{"n_kv_head": 2, "bias": "qkv", "tie_embeddings": false, "lr_head": 0.00897, "warmup_steps": 0, "final_lr_fraction": 0.05, "batch_tokens": 16384}
Each number is 128 + 24 x the weight over its row's rms, rounded and kept within 0 to 255. Layers, rows and columns count from 0. Numbers have three digits each. The size before them is the row's rms in percent of the matrix's.

# q: layer 5 attention query, 64x64, rms 0.366, rows 0-63, columns 0-63
# k: layer 5 attention key, 64x64, rms 0.361, rows 0-63, columns 0-63
# v: layer 5 attention value, 64x64, rms 0.278, rows 0-35, columns 0-63
# o: layer 5 attention output (transposed), 64x64, rms 0.229, rows 0-35, columns 0-63
q0 091:163165137133154115175123123132141125119163079131112077117127109108125109117141118106093128131166091107138115131112112100145153124164110094090080150149111147138173137158122163122156146149142157
k0 077:149162089134146090143133125117149119160131153133107114156091130099150166127115148083180111117181131112126128138129186185119121120109133139132130135125106137074092104144108123122109159135132133
q1 068:118145116089105134132151136122134136102127075090144141138152158149136124128079127115130125112111129086136122113101124173125103126101084122099153082112114152166129132070153135107102079119132159
k1 082:113103087101164141115132129123116144136140133111134158169155185140107119152122054130111135097089140158158145119162135157150118102153140176126138125154155096137121164130122127145132090110124121
q2 073:165134108139111094086118140135117116158113084125146109093164115115144109141102096115123122137147128109094123136118126105184149168115123123155142121142114179088134106058170130118140139138146115
k2 076:118101137123104167109138136104098126115072137107096152121127126092081155131147117126072105157109088125076152150160148142160157130117135138150114148149136136145152078134150119113145161137117143
q3 096:145134127157142154136123124144106109123185075105144124167134147121117108167103121142159138139119109108100085144101099163192156128128147134123139132174145145129113106138135125093144083113128089
k3 097:132174111142125135094154150141162134167138121094140112130108114154096122113094085166168189122146163117102120125105087118109142114120158112134153129161152151108163123088145121134142115108104147
q4 080:120113159166120110153135171073146178146110173102147112093107113119139122147099134106135110164116100149130106096107157124155104123101073093133124154118108159125128150136112128164129143136132153
k4 066:133176124094155086133127157081139150137175116105124155157143130099159120128135127126160109124114155092157117100128118114085124135097098131137175107090089115137159119120116129135134084115138090
q5 079:137137103106129114147122105176181134090132126155116117137143137141131118170123151133139140135143087165113131147131164132112064097139126109107094127142128160153104082132155153127096186138113113
k5 120:149126151120150155108156093123127071087093069163106190132158154149127122105104127120108165127113147131146124150165143117164102114129178120140125117151125121163144140109112128126128146120128156
q6 111:116119140104135157112129132104097145177132142138151135143151088106098118081180080156105135120158169126124169131132105139148137107090164164127149135142149102099124175132104114107142116141143148
k6 102:148100120104128138102138115129109076096119086152155158153169134147118109140141121163113142088138118112150139115148138097169112093073149087134116146125166166141103145110102106155106133103120141
q7 086:163150104138130096127168131137110130137102095086126162174139119125116113079100125161093107105116119130123111157155104170104105151113123150125129155110101154162096095129117115140137129135084179
k7 166:123092125087123126119131125134086096099094051135123172153151145094148139158117148146114139093106136110125145151172119112115090121134142127126098119133146131166141131084113150150150123105121167
q8 107:145158161159158131134079158105089123152105126151122170141134143107147151175133121124125082131139093116132102123115138086134136158127145104130096132117099119098079099153096123123135111100114176
k8 136:121144133142154139123117096101118133160200149168137091104101140126146143110115137123151144171165104146157109128095142138124161183108097139149130124183155143096124135139149145125143156130147146
q9 106:122113110050105149108127123129083151139120097134131162121132112096110118134134111131115115136155112132151117125108109192130110132127116095145105133123138115163042128126131109145172126128128100
k9 114:089157118113080141171116128081134155157107107169078143133146147120134134100149116100154152104141122104128151131158132156136189123125126111148138138158094144125113168106125134106166137127147159
q10 120:126107131170126167147092145105084121162092092113134111152109144104110144157143144142090127129086150162152129132134116118118141060089133170116101092134151104139137110126114127124170127114111115
k10 113:135118090179096127093080119082121161144153131182148121126131147166158127120143148137144141134122131154138103115122074097116129140107097156107137138107093156118150119131173129117103087133121135
q11 121:099126143103168105126093107138089105162148117139103173158169125105128118101147084139117110120151128126157129149162142157095138149092128144102111085159096113115095103135124153139143098088134113
k11 108:147140201100144124126107118123129119155140171121121164129133146134096136103117146165126111110148127142116125152141122118107078166100087115087141125109072129150176085125098149124121124144144124
q12 133:122152167172129107134133143111122168153117155154131107072123124165151135136151152081140119121118108121139112083108132096155169156141121083119138122148155137156073126123155094127113099104122132
k12 099:107136102147112152112159109119145166145138140113115146117118159139125113096186131129115139125150140057114123095098132109109136165138143104128178105093068135084111127160126154124114146133134142
q13 113:125142075165124114152123120096171147146107119132113118133164115145135123093125101122114106094143099124111123166151133121134161129139087088122109152063159139148178126111123154117092115128133169
k13 111:123153100156122124136124087111154128098115098078144110100153138160146097113093118084123120128126118129173129159131121132153123135131110087108150119101165129152107136135123095096089161119124195
q14 111:086126182154112099183116119132169169115145123173135121120168114132147134134096123178100169141113099097118121102121118127126110113128126132172108157134099085120134128143155130113134131089131144
k14 118:137132129184110120171102149094182121140143162131093117075146117151153178118137168136149126130114109110157115131114127142087121104144139139125100130115093116096080134114156127136111121154134163
q15 124:136109130112146152122162122165133119131102115121128155177148195134115100142094135150145135117133151112130120135181166156086131127116148164110159129084141059162137132127134099127125137114133133
k15 135:122101103107153138106155109162113110164108088138107181139165142116152089159087149140110140128148147111159137110168137102119166133117171136154136118112149098159124139123111139139115072110101131
q16 088:107163144159112143180093119153142081163142173142154138071150134124150144139142121100106095144131118136139121135117149107158123103085117137116144101105105168135131078140121140113138103156109098
k16 070:099143151185113172141109117138115144138125173117120103068109113168123145137121171140085124127145113118090108136124140133124133140129104084129135150178116146114118103111124158079121125157158148
q17 094:117136121120152151130150139095081082143123138165120126109127151129140118079183114155106125106112109101155105129126132104150167079126138147147168116108123140120143117147127115119165138152106057
k17 076:124131146140062111138097099137139116113121080149113135147151134148119147161115115137127111143113109135097126156135087103142138206122153121099091092170127128143148142115140139138114140085163154
q18 086:109082132100125133122107162123135125162125073125117096183136102090118165096120136149190134099121165113131122137137114117107108127118101171100156117105117120116091147114124095097102120147135136
k18 068:087101138104090110145123138110123142104117094152138116169116146144178097109121101149137152143108085093133170161110141143102134104127110168131099140143126159141126121161140152149099139074093121
q19 082:115113146139078113149129162081120120157083120143123095174112100133128120154094170153139121109148159127153123088128150151153126131116177130152106115144119161108183130093146129122139117130148157
k19 079:113093117106098105131141121122135156087119167094120101141118127146110145146100134115122101133115087118109163124128165164095144127114172146128092145096164134163137087136096131107072117097121159
q20 094:156112108118152090137102110095103139126070124145129096097126127142134143154120145065170116117107140112143154135133170133078135140144159123101090155133165132154118145115115091084117128136148127
k20 085:115098138080076140155133111139111147112094141125133137127136169103138147134079134162125125071123112156161179117098143133136107104120171137168111111102124145121150127094146138170140127116098127
q21 098:141110105099129121080155122136146151110138112108132108194146090088136116115110120180116135121114147150123144143133099150170090131104109161113159127129130099124135174106157116091094111136097149
k21 081:131140141148110131136124136133141172097130144096171112159102173156135107112168099157119124118113115119125131112094175155161101116086147167109122099149112139100151124155141165176130132128100164
q22 075:084143141098115127142148164130091173138136120127113137104101139111111111100123098109113116177140153095092143111104149130110137176136116109113120131148123117137081164111097110182178154113131133
k22 098:126124131145140145119085162120148107120178133131158133108079121140091112092167128091139116164160119132128145156114115092148150151103116117166162119089099106114138146176162148108133126157156137
q23 093:124091144100134147091175120136125107079108110140125121114091162119149112106138141101140111112077177085068116127145146121127118152136091117125099150110142123122149131080144109144113149156135147
k23 096:156138103170131127122154121143091163163121101118114096119122130119143127080102121126129120143109179124115108151102109158124071121124152159111112124115148115158137067137155149125132188125159124
q24 115:141093081128135122129124114092132173123122147138106116142165126149080158139204070155149135124097153122142150105121101116125088116112127089122099123140138132154098137127101151146100130128134145
k24 102:157099121107156135126125093110109114159112151137126102142137115130109146150150133120156114106158156142141147095109163158139101156153086118105155161140152090130091094125128197126108169160131149
q25 112:140173127112143118143108162122187141124130136147136147110092137139158104179134135110157114122139066090115130075129114115160126110169142137136105175114133111107115147129156126106121130126088093
k25 109:113150145138124104143112126181105161128112127108157120156156120121116115136158153149175130116125120157121114131157112131147104143161080174073163138139134106169098152085108106148132088142123146
q26 109:118121147114075121155107137134128151092142140188158168099118104141151100108094104115108119157104150158133114156117109120119130138138080119123132096124139172088149111137168132096150115095099116
k26 134:124121146080122164082113108149112100122140117131158146117112145175119106114089123191129134128110144125141101184162110132162100117144120152112073138141169102102159136106130129144123137137113118
q27 113:122139130116106150119105188131141141086135105136129105133084116110119112093113113087133108115111139145130156069171120128149139107104144110171087121135139182074125131104146131108126123149097133
k27 119:107148135118073109143132154077102104125138120140144120148123115126126121081096115133123119127153107131111105061155160146097133094120142093175146117085125146126129142090135124125146116146158177
q28 105:109065102113181122108147130120131101096127130151132142140116149141123155121143111157084155152092117149127125101174138116098071137137152159071149144111132120121134112127135133101121170137142101
k28 116:135146124142068134174124077107133105116096092137138120090109132151134138110124156124111119148139134120102114068098130128145139120128108129142113115162109146092101125081101119086177128099103141
q29 118:104168105169133084149155121103083152129103153087092144148120092132123093129181150130151126109128171111150126132108161162141150154112143129135117110112098147118171133125131134130095148130100098
k29 129:080161124134077073150126142130135149152114148143116119157146121149097141127175143141142079156084118129141144124111125131113149157116130113155091128110123155151127162165165134119103179132123151
q30 091:168148107108121128144112186117101141122104171166137105074131137128164127170115124094098134124131132127103142121136110119110153100166102130094111135164134141166137112144150143169139184128121142
k30 106:176113111141144152171108130110161133168135106174131143105145165151153132136139160132118106150130099123136094116112114154156143125105085106147162182136165147115113111119131129117142169138178112
q31 108:159111157113123140156149153139140104105111121117146170129117085182096085173130115168135141135135116140091104100167137120128117141146155115144146104132144138148121119121067143107110090128096094
k31 105:113122133127128088133147150123075145160149125109108124120102123154115124141115151141127095117111131147138114161080194134098139161182143107151167094162163109111089133128139123107129144103116094
v0 099:161160121124117138143126160121127116151139121107115109157166134127151158104166147151112179099130124099144158151165157141126096133142100109135146129127139145111078116117201128068146139123115111
o0 097:132128110125107153164130087150117138117161156130157082148122121084119092136131122157090117166148158157106126123128086121117145096120169088124116168139130089160143126139118128139144170171136101
v1 106:081109156107123151120106141197097119135144128122111133110145168140094148114097161107120162160126134163080108126108157117108138130126138109115149190138144160150105140112121121125116121135082149
o1 090:126121152116115115138138092089173138089159116122122132152149132100120132092139133151097120093105106125151148141100107144154136125148072147176124121099132114143138073103168144133094129154094093
v2 105:151069156103145156108110145092157117150122095142124121147161124100124112154126110115127124165085135131106114099116109134143109105132150097170094097127118122058116123154143080146113130130122156
o2 098:112128135087131125169096158138094184083124178173138179132100132165124102165115101123099125142137118103144142141129150124137165140126098148111121144146118112147152131105123142121108116096091106
v3 108:125127093162167135128105159133134179147120076112127118106127120130169115115125143092105096148181130145126138088151134165118090152096157163138136142139159141138124128158152149147113081130156136
o3 097:140131143128125107083174117110070081137150106136143142138171105123135115128126093120123141146098104097168128129119098093172115146092123074139109144162113122108124148120161104117144097103123141
v4 096:156126124128119084158134113136148129093141101133116100094160169115108070130132159124089120151122148121144105112135104107146098119067146146161100137158086106123103124136151094133133144149130084
o4 086:140128178113149142123118142147125146138100165149121122127112121130110140135146113110130122198149112095132161109159168126161147156164116126116171200153122115099136084118148092139139110133136135
v5 105:126097126128105141148144123150131149094110142102126107143133143113146108165112090142094144113154160154104133157143102119144124079105135128181144161127148132123147133092129177144188153081114157
o5 111:102141135124155164113158101125102105114092150118142121183117118073122092167126113137151111091123136131125143073157140158174126156127142143126143094135116108119112096138137178150158142104125136
v6 114:098156113086078081142123136121123132119126102123130149120176156111100136102139106097135113121099135156119114104118124095074163122113150132174123154148155118095165104121134102102109114158158148
o6 105:089124107142165136110103117136154111118132132130103147105139168162089108120138166144104103113128123087140093129140139083117149105176131120090122131154137179154121074152153117134157092131130105
v7 099:136110120119118112102092149134135111103182130113116078121108142091111138128132084131099147129131156159124179137160142153126119163128127149082137069110131141119128072107128159118100131092119142
o7 086:150107089105143124138135159140157150156109120141169173096158151115087120129145172119122170111119124136129162127119080164123120137114105104116105173150160072163132146119140137136111105137154122
v8 101:120144114089158087174120135130130124156102111153132148141098105146151153146152129115118145083147163132124087042123158134130110120152134089122150143120164125121154141104141164141148111116143113
o8 094:141137102144167128128142098117137126172144092115096141153131089119143103154081097151108117149121149136138049164133123123106151149130166133126154098108153141130131120168136155122134161102136163
v9 103:155099137129135163133141088145148159149100175111161126110168111152105102088148105164136141130141164139146125100146163119130130114139122153149110093159149149134150105089106185137115155146113100
o9 095:118129115122178126114125175124101091125099064148116065143105156101123118173121135143132125101125146125101100156127162152123108129115172126143139156133140148115167123118130122091176146118119138
v10 111:113144142144135150164119126112100123164160110105103169165148136194142134088135092149143120129127132134128160134120124154107136155172122126119123129164101140126132089097117117100201135113106151
o10 097:111134148128130111110172106130120168109092102141097104141158137100166118096130152167117136106102143164120096108121114117137148080099152164123172146140133125150126172127104122122116098160074116
v11 102:141160172126101178124129123110106154141092135103151176118094138104114131116139129147103128124154075098106147124153128118143119109142141095093173126143133128106142108115100131103164137075156164
o11 087:115130126125098135176127094127162161139118148117121121151115108134137092111069100141106151084103209090134114119133099146161116124134141124143130104105112136135157164098094118151115117140112113
v12 098:085106150119154153145088156148100129108145093132122124142126102110144131184144154161116132108125153075131144102141158144178130117167126112138115136129150171098097120160111160122136081136137117
o12 094:134121179144117143155148128101102151155140111136132137119108096110108131149129063137095105142107117103130151146152105134129143133076108097146160144089117094165147160138136139164133179123099152
v13 096:154117117108107154140169130093116110155115143101123109153115158142170144073096116143118138141096111106160098085111105141161109063137157126152151115150135112144139127112146122117103124081144152
o13 087:113151114130093111108132131137108158123148105138102110165128131122148102169076110131133129157112162144135126147075120157109145144169144149068105116182103134136139149164112143150169130100117129
v14 095:106139158086113158104175139148125118128108120099168135124113148145143181091129117120095089103100161146141147103124130119172145140144125152152165121112141113143130110143102074165155140114099146
o14 093:091133158177119097111165109122185117074120112147109147138155116137142145158108105122166140100128144143134101125109098170112158137156140132134117132128163127143139135105087168136103140097090126
v15 109:119142135106174130160123083179158148105070144110151142148133111130145153084142126123110138135094103100083108120159080164103169130106133142108140118117146141100130146106143119113161122133131136
o15 093:133146113128156095135150124061172105128158164135110149156141133138090141140119084154127122121144109141139151097121123096153100113153182146159114110129109152163136146112101131085157139147103105
v16 100:129139145105115092103127149092141140130149195130121190155084122142129127108082117143138155127166129137105118100153105141180130168135117139144128155133153111112128165158145148121120122112111170
o16 084:143139078113144137093147116159165155132103145132159108163139153109159120123161144096134158157088111135085096128118093114113151134171130117110107082103092130144124133118134114173116160121099125
v17 116:115130134116138140168081130163149138136139109103167156133133129103119137134106164144178158099120108156068120127089097128142162143107140109136126132075120085131131092107133125151132138131073137
o17 107:096098176097193103110116122096177147051136170155112154119127108112118145104144138122113110142142139128112136130125114116141102124129146137120114084102149111141095124115156144107131164131133115
v18 111:129080184123096098123153081146166143116147103165124128113122130115112126127119114155131165176121137111169093114126148116092136143090098109102124164106136116139121117134115136088161117120174114
o18 101:151121114138127115153118152153155140144117142115132145145067121156105136129148119177121125128103130151099147154105123103164128138113091134144124190090085167118167078143147137163120122159138139
v19 113:124110107105126127113131130113096175141083128126130126112146146142135122117131157158122088118108115128093146137189197144108161111090129091140097147123099121121103143147110110139099156071132127
o19 106:086127159091107146136084099104114154135167097122170127140121103165137105131143142103122118081133131106145096144102162126153100087130124110129107165126110144094119109107128142120174133080149117
v20 100:145168168118132139134099106129152201094107135123158102124117108109074168119114098132120101135104145141111160117109125163106090147136127094150150121138115121149183152135110144095119121113135119
o20 101:126152112109124143161124090113168084132126142167133146150150157139107129105097147141146155104161168124132118113102089098156137158078109118082144090103129122142140141112144137096124163084110119
v21 102:154139100121091169095143123162114157119143154154137152166128145130121083140117160127134104110103148137153167105087119173102108148080127114087098165135121167133156095135113127107139110117132120
o21 082:151122121153163138124142118165127120130115142100163112131148161140136178066111072125135101079125152125168117139107114113166105131147099152084118145161115114102125116129124132076117143139139115
v22 108:174087105095145080109129146154154134131168125144126154124172144128146111119149150167131098107080119154135143128142124113152128156147150121149096104149146111156133116173115130079137078119144133
o22 102:121122128147099138104146162136142153107062116127132116126118133183089141112116122108124100161120131116124129150145136080085154158142138126134096163139145140098104151085167151125157155123079122
v23 103:104115127101139122057139115111127126127130122146130123125109189082150142138135113110128153094157076131153092154143158104165089126130101124156105149153168131101165126113144107129129100122128104
o23 096:108100090141122078128142127117100146154137153102172126115112146145117138136117145163092137119088170106125107080143143135125163162148126112116060125115118129134127095149162127180116154120126145
v24 097:147101113126144125152126122160141150126160104109133137166097098167089163098107173088120169114150142141126151156117107115134094128120141124141100094189119142138063144125131134116138124106152129
o24 081:167118087118101143095120112154122133133095164134139114124120139105146102138129167141112123158136146144166125124103084177171160132143122131165153139119156167142148185085130145096140132138109151
v25 099:115120112137105142106130134152160186156158144134130115144143098131144134140083104097107133132132140085121141119094120076093141155160124137131087117127111146155095097078108122122131146103176163
o25 086:148119094103088124141092149147135099150114132119139124178102093149127113134177126156143128098136172172161110132107119150141099119106099124127131091172155178135124164105137131139121140158100110
v26 092:143113126136116134123120134128129138139137132072150142109137134128131089186123153117138150102114087154124058155122168160106100150131116117104127142177127104128097139150114084136106096145122176
o26 094:095114129093110152117145114085083147116147143119140137093135158157175120089157109107083112128112141114171132134127170100119099165126105153137132156140126121147152134078138093125126131173149126
v27 110:143124142140087163124124098147105117141162114096126128161158151141164099126137102129149167156158154128119105112122158097170105148120135094155154085099127126117142165145136104089137142133178164
o27 099:094124130127129085149122113153062140106088106132120127140191132112147140143122139179091139169115132118122152145161109124120103136125114157137103124174115140128157118093099161159135161145115122
v28 101:151155135153123152116140124112131128117151117108138113158135146109187144134126134103149136135134125098099142124117130080179136145092131121113141142163148149124188149113069114108163142106066111
o28 094:116110174137131066133166073154125132159083136132089105136123150100125155128111120083119163115095166119119155123139146138131130189119141150124112094156096134121128127108101144113131132149131117
v29 111:113099128140148153142084120087126181085185135119120092169127113110121109151162131162148116148105107141136091105123131164147117130120109126132105135107140107127095116099155118103119113167170156
o29 100:141148137071128127154125189126131148119133137173185127108109118144128126131162138149109096152135127120113169133127077083123127120109127140095166096161096133153160122131173134131143122149130149
v30 103:103083159129111142101169141132129133124140164171156152167123108171146076124097120136123116129124132074121122155137109151083085140127161100129128128108127103120147118148125188118132120159136139
o30 098:101120099120178138123138154135109126168124140083108107129153147146159124116140114127186112148114077120118151136120132115174128115096099156121069168121122149143124148158118130117097128095117089
v31 094:120107131115144099140152100116117111122163182097103123138138114106148111096125181118088113145122123188137135150113175123107124131141141119144161152129149143123122148094108146209135119113137118
o31 093:160132125148124170088182110079112151143151103127121149139109127123155122132162151126123135130118159091115141136130111131137136116119137195176116114155161128125142082120151155135124068099128135
q32 078:154104107133138125152125144099163089130144158104136174086145108153153095112121119089177157153127097112114131120140146119099138105106136123096123077147115164136106146115110144105120082134088154
k32 114:071096101156128116123103129100130143137104128103118145180167132084105148107087117113149113105145159154130119136157104151147119086137095131134134131106097104145140114162149138092167159124144158
q33 104:075173109146110115149136168114142144120131140140126112127099106108130077124132139115143105154085143125121094110132130141104157146125130083112133155162186149100121140157087137143177124114108095
k33 097:112134157089135123144101095108153109101084150123156074128147102143076116110117169112158103145126136166142099101139152140177125116159099117137101084143153133150106121119134145121157126135119103
q34 083:113144083130111151131156164098119140151130117121122136134153123128162133094120179138132144126105124112140067114130124121165124054137113093132141143135102118124151112110111120116179080135104089
k34 090:119124110133104127161131186126161162124120111152140102132144126158086142149100133125182107131103145168143130159151095153109104115154095106144095115121131077118110142148155164107153128121099095
q35 098:114149127128113104133110151112175134133151164152140103133162200114087150124151174102123101157114152120155115095130141140131111139162112119107112100117150114132130058162109136128160125132116130
k35 082:120131139129087145109149128134141130111094180119145070124158141124142157070110181127125092186128152141134121129115104113134130108118118104149169154101110152113115088143107148099135112102118131
q36 095:160184123102145105114121074137072100137192118145136132102112166132126114102133118149134156146096135128105154145098138112119146135128118135116091105153147159154130109140143168126096120149102102
k36 084:107127148136172159103111109140140092124144111156117159141061130105160120173156122118086136123122132097104129167094158105118148098114164112132141097156114106134128163092127122109169140132115119
q37 117:110104175141134123179152163113122165146133181118133137171115131134103127154107130080136078145104140150146101120139117150120128180135153140112109117134161103101093098141101103128116114092135140
k37 093:127111137152164103117113144102105144167180130074092102146152101083133091132112130169137115127130105124124099136157150096133163160145130178143132117101090122135156124163142125141134150112158137
q38 097:123146124145116139117069149163121104118127167098112119138152131126105119141121168078137123176114167112137122115151120105121124154135128141114127131118110123117106062181073167119138119133103095
k38 097:110131103122128153128118152156102140056133170121133079108136130132124151117104132081145113155097158115171107133102082126144104077166124114104133113115140113095125114133150131126137143095122089
q39 077:159133118147164122112096118119134155180141113122129119094116120108102120099128154093141180117117160153174123129119160128142133132165175078100150089154119145123122158149131127125148153162163149
k39 094:119133076157146089110099144146117113131113131152105116129109164143091114143126118121175078097145119158123092127091124154135111124113066132170137158084109148130137118096137153094143129138120114
q40 096:129165142138121109129140139096125106134104149151145134140122103087131136106136127146132195153149135147131139075136147120158110132103067130127175132083152121172142114121151130071149115139101139
k40 098:135130108164112128096089137155189129153128129103141116117137121154164115082160161144130099168112138116138099160133136112128159098095154087132122142135144134130137104164146127126084122142093178
q41 093:101146157149116096138158146155113128100094143124131091121139113150138137104158133079139132126090136154155090113102139136140147103123171131105081126136138159169090119162125137148124140177114179
k41 088:088127112128158124142141128094155143114144168131110145138097181111125153125124162141131128134144096057132153132129124087080114135131137116153130123129130143100144151161113112089116187089155128
q42 101:121130118125129158150149114129160130111163156191145103129093149116137171134148208137105124152158148119110163118153138130141114144133179141130146127132147134134147075149147099142150093131138129
k42 106:149145129113093114154146106133139107102086117151127089126140090125100136146143113120141114160163147174087125091143132164085127089131150147154122102084095098139152160084122110128110125154142122
q43 096:163123116128082084157130098143105085111128141093145131137134064109135136120121139155107146136154141163167096154134150130103124106163154130094133113107096123122128157119123080116143108099091152
k43 098:101134114092138152106211148124103148151120098135114117132113134096135104140137116115147145164117157114083073161157112120116146106111141111135102142155142149123139164089160103149129108128111102
q44 118:121118120122132125119072091146134114142111130116157190115145185152138118074105108180178131106119129151149133169106130111111133109101131111138152162124098127124145152160140106117097129114149125
k44 099:135120101165123134113136121144127165155112159115115128088090116126150113144163113115094148117142125106125110151124162128100131152143097153140184091113116073104110104158127173163133165084121133
q45 100:159088103106149173108080120144124128128124122081142180076119172145154114138145112149147125089121099097124129131147166108134129139097113095075150109141127113130110124167130113146110139134133114
k45 099:133173149127136115141133147146126143137106105152135129164073131091103084117135142143142095153120136153127146153153129193117136127166122162168122108160110148175147159120135141113150116175146114
q46 105:109095119119157145093095082109125116147123102138149134134136163116148145151110098135098086148151119115159092140162094156105118101108146136086117149154108109181118147140095113151165127124158097
k46 111:142160186112125161159115113155133106111133151138126097108148134091141119094118128149088132117142126129183142125148094142119142145084131128130122094124119123098079088163157134138096123093156092
q47 112:130099106114140140131149126117160129145101131133131191161115129138157150111155089169143132107104115117136142145116099116075098077120094115177120127119068110153141141159131114127131147109164130
k47 081:144105126093074102194094097104134136142107142113142123136147127131126109117132165154140146139153146169117131146136137108137131111132128120121121177119208092143148128096172117102139136125119144
q48 098:175125142090149141132154096121127145128146118161130122099081121124145178150149086132096146134148099119139111147100142117134088195114127188118120117141136137106121089104149125107101142105120138
k48 084:151164161106109143088092120113119086134169101164098152100128125122149150142144092157101129106141147122105131161162155095141129128080113145097159177154117136108116149126094133155136114149122119
q49 095:138153145089085135094134136154123193128145132128138122110099098157160136139143133109127074171119120107089123148101100154128137154135152127111113139114147149102121145106143102123091077154093113
k49 068:114125118079130116146123126109144144132126120104144112142128165140072082135131157148146129110137164136184141138100124156124086151117166169115117080123125130143178091112139140160113168135150124
q50 095:124136150117120137099115127129097134130107112089120139098130077091151090097170136143140121123099105119082084146106146116149162092144155121120125097138104124084115148089107087094123109118095114
k50 082:124103119119166119143095121140176142136131127097135107149142198158116099154132154177126155137085132142149122144113144126107095147083094102138123131124129113168133118112136122066139100134110148
q51 087:123104130178141105120112153085096119131104113121135118144102125142092118122130109065154147172137118179097126122148152109103166132155141156161117126072119149113086125133131132126134130171135150
k51 088:125131113161064152125116166140144124094133126158104133136095147143071110132085145113129125112138168156129118138105117111104098121166103073095156155097166125129130139140169117107125115145122128
q52 104:143109130142110124111128145105121134076132122134130134084110115143140145173146169131147125166096148158131106119105089112095112148116153136075144100140145110123119040138109125113121124087134135
k52 099:149124166079099143100127116120099088168116113114121097100131108131103116122097146091148119133135128124111147181176099165142134112168110146156127098143136119130136153112113153105163106143127077
q53 105:178128125060142136117139114108134118115118112140104088132098133124139123072126136163149115126117110147121141149147125168137100138146107185134162085112129097144101148140094150105162125115114087
k53 093:139122089080110127101117170176121117090136086142081155109113143112102091133084111166134121110102119150127121160141146139099081147143134138104116115109099098109138117142145116099124101115123093
q54 080:157135114139149159152084102084111087160125105111157131152147141137127148066129119121190156146136135155145138141161175143143129094137127130122142095110131151120138146103131119176157159125134120
k54 095:154170190122090150124146115116127129136168143144108162110100126110182145107151128132067147150085110118093145140151122104115165164126105128163124120141143137114144125109130136136098133141100096
q55 107:115149127122113125111128137162114117107126118140151114115141129102127099117166153124127100060086110134166126133105099167130135103141123096119100125125129136091173069127097098079141157136135087
k55 092:125145124111120120136117171141115118136101114168135137126095141149168111120154158187122127145131112118066137109131130109127160114148136135135115150140113135177074184119129153119173084118104126
q56 107:149154114148078124130120132126118113126137159101144144110091075089119140134127125110128114090110129158075090082105106085147108167166126139109114109155149129131154120138101113126125175147140103
k56 106:144127124091146129151106166135094116145113134133104097168159135158082160141174127115130103112091110155126168111103161123122155102144135129160116138095179105157097114105139164130125144119090134
q57 094:140095134154150132152124110135122115155147101112144162171130122150147121142129141137117168129151112106110115110145172104173142112180133099158083174135124127130151137132093181121081138140153098
k57 090:130134168161165123164116148151146153153111131115130144123127135157117132112133100118209095107123113136148165155110128105119119117134134143076127157166109109122073106134112135168103092114114129
q58 088:149079121110164112133163173138103146132134140145134128166109167131164136100102107146167155156158115065129095151122138104104156137128100121166138134100150127153142160153111112108128117120124163
k58 090:125087152122128166124104147106108147106115146128116150119136128161134115136141117102084083152150120127111115137122147160149177070133156117108119165110095178118113144147162164099089112132159127
q59 099:179141124180135118157138137143134113123085141130117119118111170100166125136147156104100088142110133145129132124105131155139104098117126114146132108167106114097083146076146119090151130088121085
k59 090:095135139144088122167131117142125138111080138118135101107172109167159151132163126147113144091067135116149135098134157150135116125099119113125141126092055133091134114103136116117125105132154144
q60 097:129151138130145181136135121145130116124142163144114163116177154127128180095116062133115118177174124109136139131115116154155106128132082136130176142153134123120120124115112131091125157148090134
k60 108:129122122036113166133115147124147103143124137157128116088126121124116076160117134110140110124131137142154178108091124150137132121098120171091149123137139159153112147120113116115144100148164099
q61 112:178183172106135120091145146107135122153156145138150051138116123184134099124128146122129098152160131154132083111133124149097136128113156138117129112148135146085127128124138129156113109145109129
k61 092:111108150107138103114146131108124155125062114138137132103139151108172166180154130130109076142128120157157164128109154152151099143173092103122125121098140141129110122118147153108094092119151131
q62 084:161147127147096117153075153110138137110138135136120132152185078146115131133134137097118103099131073151162114116165147093105124153131118141148147116144143130117102123120138141092093150168170156
k62 093:102103137135083107151175157128133143139077169121138115163113106101152115130105125132138117152135114108112179105109114151133131096123140138097133129099110128141094161072121129174161135161110156
q63 115:159151161136121145167101123134143157100158145141112125112119087061108118133090133135135099133152120121138139126149101160135150144152116168105144124150102139057126100135101133114142091159116099
k63 099:152125095150129087127143076184139151131151124174120115111153115107169096151138105156112107154125109128136074131114108117117158153134116155117108109177141123089130104141161134164138122136147101
v32 089:139111106176139131137167133099131139148157116148085086108175141177155150149157132181128144104116111183120126117128123140143096148150108146136115138103143179125136123087106119119111151128109124
o32 098:103101134118174119118133144151148126127110176109121149106116094154121135143136114107104166096132141125169153108115120137094112181129099105164076125162143124114082164102158154127108145157141132
v33 085:117122133114143090080131144125112137142104150116129117151167112124143171101118138181098126129061135161173124131102104131103117124133131157162106133071164143115113130093117141137106092114127106
o33 097:114124130165098120145118151135159133159139121123098179106116105147092085124153154117132191143115116118156133152135146131093132135133105149167110138112148117137098138125134136122091113105164202
v34 100:158104108179133115117127147189134153100069116108124145115157123096155155137126160122112153135120149150178123145112104116139121114112147125154148112114155120150133158119143078182127115114142099
o34 099:133100070148088148132097125103179134162158135105129112155115131158086136135176152157130149163128149126103100117135113095122148140149126127126105141122164130142149100157138129125072132138167153
v35 100:123135104117107145124133168157067185128092088123130142131136112126127120138133147122080112119086129140117112133123137120148141113118094129149142187095157101138117142163128132189098140151148106
o35 102:123097134137092131143124095109176125139120126111145129165127118124130133105125159124156156124128138088136084119140171133158107151151140112127086156094143179115161142079111104134067132111122162